{"n_layer": 8, "d_model": 256, "n_head": 4, "n_kv_head": 1, "head_dim": 64, "d_mlp": 1024, "vocab_size": 8192, "activation": "squared_relu", "norm": "rmsnorm", "norm_place": "pre", "norm_eps": 1e-06, "positions": "rope", "rope_base": 77300.0, "rope_fraction": 1.0, "qk_norm": true, "attn_scale": 0.141, "bias": "none", "tie_embeddings": false, "parallel_block": false, "extras": ["gated attention", "a smear gate", "learned residual scales", "skips across layers", "capped logits"], "init": "normal", "init_std_qkv": 0.043, "init_std_o": 0.0, "init_std_up": 0.043, "init_std_down": 0.0, "optimizer": "adamw", "lr": 0.00142, "beta1": 0.9, "beta2": 0.99, "weight_decay": 0.2, "lr_head": 0.00381, "warmup_steps": 417, "schedule": "cos", "final_lr_fraction": 0.0, "batch_tokens": [16384, 32768, 65536], "seq_len": 512, "doc_mask": true, "train_tokens": 222400000, "steps": 5770, "dataset": "wikipedia_en"}
Each number is 50 + 15 x the weight over its row's rms, rounded and kept within 0 to 99. Layers, rows and columns count from 0. The size before them is the row's rms in percent of the matrix's.

# layer 5 MLP up, 1024x256, rms 0.0783, rows 61-73, columns 128-255
107:47 48 62 33 64 37 45 49 22 40 53 56 43 41 40 49 57 60 63 44 26 61 64 56 57 19 61 48 52 61 74 59 60 39 36 54 43 31 69 47 50 42 86 70 52 24 62 63 38 62 42 54 60 52 32 39 50 70 60 79 31 76 50 50 34 17 32 69 56 36 35 49 80 33 29 49 45 65 56 75 37 76 43 56 44 70 67 60 55 30 72 56 47 50 23 54 29 29 39 54 51 63 39 46 51 45 61 58 46 25 45 39 62 68 55 55 37 52 39 43 37 76 38 62 42 41 43 64
091:52 64 63 66 41 37 43 67 50 49 60 61 57 33 65 39 31 62 35 61 52 66 26 50 49 34 55 43 58 47 51 49 56 71 53 23 67 52 35 33 51 51 68 38 35 53 23 62 22 36 29 37 46 71 49 49 79 36 58 38 42 68 41 48 37 51 47 50 50 65 54 46 85 46 25 22 42 54 59 33 32 53 44 31 56 38 35 46 73 43 57 38 48 42 60 78 50 58 26 46 60 45 45 41 60 47 54 49 55 35 50 30 74 56 58 33 57 24 46 42 84 40 43 60 53 40 27 52
078:60 31 23 62 77 42 21 37 13 44 59 34 58 51 19 45 59 81 56 81 56 50 78 47 56 59 62 38 39 51 38 37 61 57 14 56 50 58 43 23 43 20 69 62 51 67 33 54 54 58 53 20 93 56 31 46 67 50 57 50 52 66 59 41 37 20 51 59 75 38 39 35 56 46 44 29 44 67 27 54 55 29 79 35 98 49 45 58 58 48 34 61 47 41 21 48 37 57 32 65 38 53 42 35 29 66 62 49 55 51 48 57 61 46 38 51 31 42 31 65 59 49 63 46 27 60 23 61
096:78 18 59 47 58 26 27 36 25 58 45 47 69 52 50 38 62 44 59 58 38 43 53 40 45 54 29 30 63 53 31 27 69 67 52 16 73 62 52 44 31 54 62 20 76 66 60 66 55 46 32 36 56 56 28 43 66 81 58 45 42 47 63 40 64 27 48 51 33 38 61 45 75 65 24 36 63 55 65 57 42 45 39 58 47 48 46 74 27 30 55 85 58 63 43 56 48 54 54 49 41 60 52 50 55 74 34 30 19 52 32 57 41 53 49 40 47 59 46 70 67 39 37 84 46 60 34 39
095:87 58 67 71 28 60 31 80 50 52 62 44 61 29 56 38 45 65 51 80 12 30 52 33 45 36 58 61 80 63 55 41 59 69 45 16 58 62 65 36 48 52 40 48 37 38 46 31 47 60 50 46 31 44 34 29 71 58 84 44 65 46 74 24 53 22 46 62 52 41 58 49 59 47 48 39 35 37 64 52 58 67 68 58 80 59 41 53 63 53 63 46 57 51 46 73 53 48 41 52 54 46 59 30 52 61 48 69 60 51 50 53 43 50 46 57 38 48 44 50 27 26 57 68 36 57 44 71
087:63 53 49 73 64 55 37 51 26 67 50 26 44 37 44 58 38 64 47 45 54 42 28 51 30 43 41 65 33 70 38 54 58 63 62 64 49 54 30 32 51 49 80 53 59 52 42 36 40 66 47 37 53 64 51 33 53 33 28 63 63 60 72 46 32 33 55 81 39 45 48 44 42 38 13 53 47 46 81 56 52 52 44 28 61 44 14 73 71 39 27 71 43 53 28 49 27 51 49 49 54 55 71 45 59 73 69 18 44 34 41 35 39 60 46 48 51 47 15 56 35 64 56 82 57 34 46 49
112:22 76 43 45 59 41 20 73 51 38 65 56 56 23 62 43 49 44 68 64 39 52 61 59 47 50 45 48 73 61 25 71 28 46 43 28 50 74 40 80 34 30 62 39 62 51 57 43 03 55 34 41 58 66 35 58 50 56 43 60 36 80 65 53 62 56 86 33 58 54 62 51 43 69 61 37 39 75 43 37 57 81 71 71 50 66 62 52 63 46 46 71 17 63 67 42 39 33 37 41 61 59 22 41 72 44 51 53 44 69 47 41 69 46 80 84 60 43 66 49 77 30 40 52 52 57 39 57
097:55 28 34 40 69 28 41 51 54 70 45 53 58 53 62 24 75 43 71 66 25 40 71 39 59 55 50 80 43 59 39 52 77 65 39 65 56 60 50 49 61 47 29 27 71 73 47 55 52 48 20 33 30 70 29 39 62 52 47 31 19 64 36 50 24 51 68 56 47 43 41 40 55 28 40 13 70 64 47 41 79 22 40 86 62 64 66 92 51 55 18 55 55 33 63 34 36 12 32 32 38 38 26 82 48 70 45 51 58 27 71 48 43 75 23 54 72 41 55 59 61 74 49 46 43 49 56 60
090:48 46 48 39 82 54 51 67 70 48 48 40 46 70 68 52 31 71 68 50 55 68 43 41 61 63 38 38 43 70 46 39 69 90 35 33 59 62 56 12 30 86 73 60 56 59 28 78 51 55 46 49 41 43 50 82 30 67 60 52 66 46 40 33 31 44 66 85 46 56 55 58 49 55 24 59 64 78 51 53 63 33 61 45 63 54 56 60 57 34 30 54 61 68 58 37 48 37 49 27 33 56 43 49 67 70 58 37 43 34 43 63 48 57 47 80 91 43 64 65 34 50 48 62 48 36 40 55
091:59 48 49 63 24 61 39 52 75 48 50 60 51 35 65 40 43 80 20 61 49 52 73 26 49 52 50 44 67 60 46 29 65 41 43 20 45 63 68 22 66 47 39 39 36 55 65 43 43 34 68 45 55 49 62 63 68 32 70 42 57 40 52 49 56 70 65 40 61 58 61 60 41 21 44 67 44 28 43 68 42 15 72 60 32 59 50 17 66 50 51 82 46 63 45 59 39 33 47 60 36 58 55 34 40 85 64 71 47 43 55 49 42 62 59 31 49 45 36 41 51 49 64 47 31 66 58 84
095:56 56 25 55 50 34 71 61 62 67 51 50 64 47 63 25 60 50 49 57 31 46 41 53 56 42 85 54 73 86 71 52 55 34 46 42 33 41 38 52 54 34 46 42 65 08 69 57 36 55 60 62 71 40 51 69 54 59 54 41 31 70 66 33 66 47 56 42 61 20 72 46 53 73 49 48 64 45 74 51 37 59 55 73 46 53 44 49 64 49 47 49 55 27 83 53 35 70 42 42 53 30 73 47 35 68 49 49 29 43 30 42 49 58 25 40 46 26 34 38 58 64 47 45 36 69 52 82
097:55 53 63 34 46 46 58 38 71 63 41 46 56 43 40 50 57 44 77 40 58 66 56 57 36 06 59 32 60 55 49 59 53 49 34 44 55 41 51 32 28 36 71 43 42 70 33 66 59 50 44 17 49 54 40 90 36 56 45 30 60 61 61 65 47 40 51 55 62 37 61 30 48 63 47 21 66 52 50 25 43 51 52 51 79 59 64 45 64 76 40 52 58 18 53 73 14 59 32 41 11 61 57 61 63 63 84 28 50 58 73 46 45 20 34 54 39 44 59 59 85 54 80 68 51 43 27 66
090:56 41 82 89 57 38 43 68 27 50 55 42 65 75 63 32 44 45 61 57 23 25 50 29 71 48 40 49 44 71 56 37 41 70 55 43 28 45 59 22 71 64 46 22 42 44 58 52 22 51 16 49 33 27 43 39 73 36 78 28 42 77 39 46 62 18 37 53 54 55 50 55 42 21 51 46 36 41 80 51 48 47 88 47 55 48 61 44 52 43 32 39 52 54 28 40 29 61 30 34 23 43 55 28 60 67 45 49 47 71 58 53 59 48 73 46 33 29 61 51 46 63 42 49 52 33 46 63
# layer 5 MLP down (transposed), 1024x256, rms 0.0713, rows 61-73, columns 128-255
108:49 34 25 68 50 35 24 32 72 54 59 23 53 31 35 39 46 34 67 36 41 58 15 78 51 60 52 56 35 55 32 36 32 43 40 77 19 36 46 17 29 46 53 37 66 56 51 31 47 40 36 40 66 60 47 27 42 56 56 52 57 56 40 41 49 76 69 60 39 61 57 70 26 48 39 24 45 60 38 73 59 45 50 54 43 42 41 78 33 39 48 61 36 25 43 65 42 50 58 60 35 70 41 47 09 73 47 41 37 35 45 40 51 50 33 34 39 44 55 36 40 29 52 40 48 46 31 26
090:41 53 70 82 56 46 59 37 59 63 51 72 53 49 37 66 41 53 26 65 61 67 44 57 66 55 54 52 28 23 58 43 42 62 50 27 43 50 44 57 72 72 23 57 44 60 65 78 51 29 59 34 38 20 34 44 68 48 43 51 24 36 51 54 46 54 50 35 33 64 51 45 46 24 40 52 40 52 80 72 49 62 46 37 61 72 53 50 50 63 50 22 39 39 56 43 89 71 32 54 44 64 34 46 77 46 42 52 71 51 43 49 35 42 21 63 66 30 47 26 51 42 02 53 55 54 53 81
069:45 72 57 35 70 53 53 56 42 67 53 33 19 49 64 50 31 40 80 42 32 38 33 86 33 35 43 48 37 38 42 60 47 59 40 57 53 58 43 51 64 80 67 45 80 49 49 53 12 53 47 35 47 71 32 21 96 48 54 64 78 38 22 42 27 68 36 30 53 59 40 15 43 65 61 75 60 52 47 39 44 36 47 40 44 47 62 61 40 82 56 44 55 39 59 18 54 52 17 45 57 57 27 62 77 68 55 24 72 50 53 68 23 59 30 47 32 50 69 51 42 52 79 56 65 61 69 39
097:58 47 61 63 27 49 66 31 49 48 74 85 56 19 86 78 66 73 61 54 27 66 33 55 56 63 75 43 86 61 38 37 27 75 30 51 72 49 43 47 62 26 40 54 33 47 33 39 34 55 54 48 69 80 34 75 56 48 60 39 58 50 54 37 56 37 46 57 59 34 65 40 49 69 39 67 66 28 57 60 55 48 56 68 36 59 52 29 45 54 52 55 91 38 70 65 94 61 15 77 19 56 56 39 52 48 59 58 40 45 72 27 48 46 46 30 62 49 37 48 42 47 45 21 33 66 33 66
094:58 51 61 47 57 35 55 49 58 69 30 59 42 18 38 66 50 56 43 47 64 57 68 46 37 78 35 35 66 68 57 64 36 25 29 46 66 33 37 73 57 18 50 67 42 49 87 41 29 38 74 64 29 48 27 30 60 56 43 49 77 55 70 78 53 49 78 54 54 62 31 52 63 47 27 37 33 40 45 38 53 85 56 33 52 50 58 46 66 37 64 45 63 42 42 60 48 70 49 55 61 60 38 55 60 71 48 64 69 76 35 47 27 56 84 40 44 47 49 23 12 61 52 54 61 51 50 49
092:54 66 39 15 47 29 64 58 53 34 35 68 66 51 44 29 95 45 47 92 53 51 86 43 75 52 62 29 99 37 68 38 52 34 21 32 39 53 63 63 48 39 36 69 43 23 50 62 67 55 55 65 58 40 62 49 40 44 64 35 50 58 40 30 66 61 49 36 62 50 55 33 73 40 65 54 56 49 56 51 41 36 66 63 34 55 69 47 67 69 55 43 55 45 51 55 49 42 40 59 39 33 49 50 68 24 42 62 43 54 41 53 54 47 47 54 58 42 91 33 48 48 66 38 22 52 55 76
108:46 58 56 41 55 79 48 54 30 39 54 34 68 39 92 55 45 46 38 54 48 64 32 48 60 45 53 56 42 38 29 52 56 30 37 36 59 66 41 59 64 84 31 49 44 36 59 56 73 43 51 58 33 46 31 57 36 80 47 30 66 47 45 51 53 28 64 54 46 58 23 75 51 23 52 35 45 32 62 60 34 29 42 67 50 73 41 62 63 41 68 56 13 66 34 49 38 36 73 17 48 43 27 67 66 35 38 44 15 72 14 53 42 41 45 64 60 45 26 39 55 26 52 46 59 34 34 45
097:65 56 49 30 82 54 54 31 43 64 64 38 45 41 44 39 76 38 59 51 60 45 42 45 57 54 36 54 57 61 33 72 34 72 69 75 47 71 58 53 48 49 45 66 48 39 63 30 44 67 40 63 74 72 56 37 35 21 41 51 32 56 57 48 27 50 58 19 52 45 63 71 55 31 37 57 61 50 46 49 70 30 55 71 60 54 63 24 68 58 68 66 65 53 73 44 48 46 48 63 39 57 55 34 38 29 56 46 53 39 64 38 30 62 27 27 48 22 54 86 39 34 65 51 52 38 75 61
094:27 49 55 65 49 40 75 39 48 61 44 28 47 73 53 84 54 74 34 28 58 61 48 34 45 40 47 45 32 41 57 50 64 49 58 34 60 67 52 63 44 43 21 54 45 47 39 66 69 59 69 43 50 37 29 42 38 61 44 49 52 37 70 63 34 61 64 51 41 70 38 51 66 69 55 48 46 23 69 42 43 54 30 71 35 43 56 57 47 48 66 50 47 48 45 69 92 57 56 29 58 27 23 65 39 34 55 43 60 53 47 68 37 82 55 14 45 60 43 50 55 62 44 57 99 39 46 59
091:17 43 48 31 55 51 68 51 54 45 60 59 57 47 36 64 33 55 65 38 64 51 45 53 49 45 53 72 79 59 45 56 50 28 18 56 82 13 52 54 26 61 63 44 37 64 62 59 52 27 66 58 41 59 09 68 54 38 44 48 38 34 60 63 66 46 76 52 47 58 64 58 59 48 54 35 41 53 44 51 51 44 35 38 38 31 62 57 66 28 67 47 46 48 46 39 91 49 57 40 62 67 37 60 46 58 85 45 55 70 28 52 54 39 70 53 37 53 33 52 69 68 58 34 88 63 58 64
098:50 56 56 77 33 33 62 56 25 57 64 51 76 46 82 34 77 71 55 68 54 53 66 69 44 66 50 70 23 72 63 56 44 62 46 50 41 63 57 32 22 61 47 66 19 60 34 62 53 65 60 70 52 27 30 46 55 49 60 52 66 56 63 44 70 41 53 63 41 69 51 37 55 61 80 52 42 59 42 57 56 42 66 38 75 30 63 45 56 32 15 52 62 50 38 56 50 54 91 46 14 44 35 30 51 33 51 51 56 64 35 48 51 90 41 46 37 57 56 58 51 61 31 60 34 42 65 34
097:48 37 51 56 55 44 56 53 59 47 66 58 60 34 45 60 43 81 40 48 59 49 39 46 68 24 67 20 53 52 57 66 46 66 74 33 65 62 48 37 08 35 42 71 55 48 83 80 51 59 59 65 43 31 40 50 59 55 53 56 62 64 65 61 51 48 56 56 47 58 38 75 81 74 60 24 48 31 40 48 43 95 32 67 29 54 66 42 58 55 15 26 47 41 35 45 40 44 53 27 54 21 77 63 59 41 31 60 35 76 46 25 56 35 50 50 67 34 45 84 54 59 27 41 67 59 69 57
094:72 57 45 48 37 48 37 36 49 55 37 37 51 58 50 31 61 57 28 68 37 54 71 49 36 22 32 22 47 76 34 39 35 49 63 39 57 62 39 55 46 35 58 64 51 40 57 48 37 42 42 25 53 62 60 76 63 62 47 75 43 27 40 09 25 71 26 25 45 39 40 36 73 45 41 58 35 80 44 52 29 72 54 39 55 51 52 28 56 36 34 43 34 53 46 43 79 56 40 51 68 40 53 52 47 66 58 39 53 68 55 58 53 24 41 32 45 56 38 22 45 42 59 62 72 62 32 63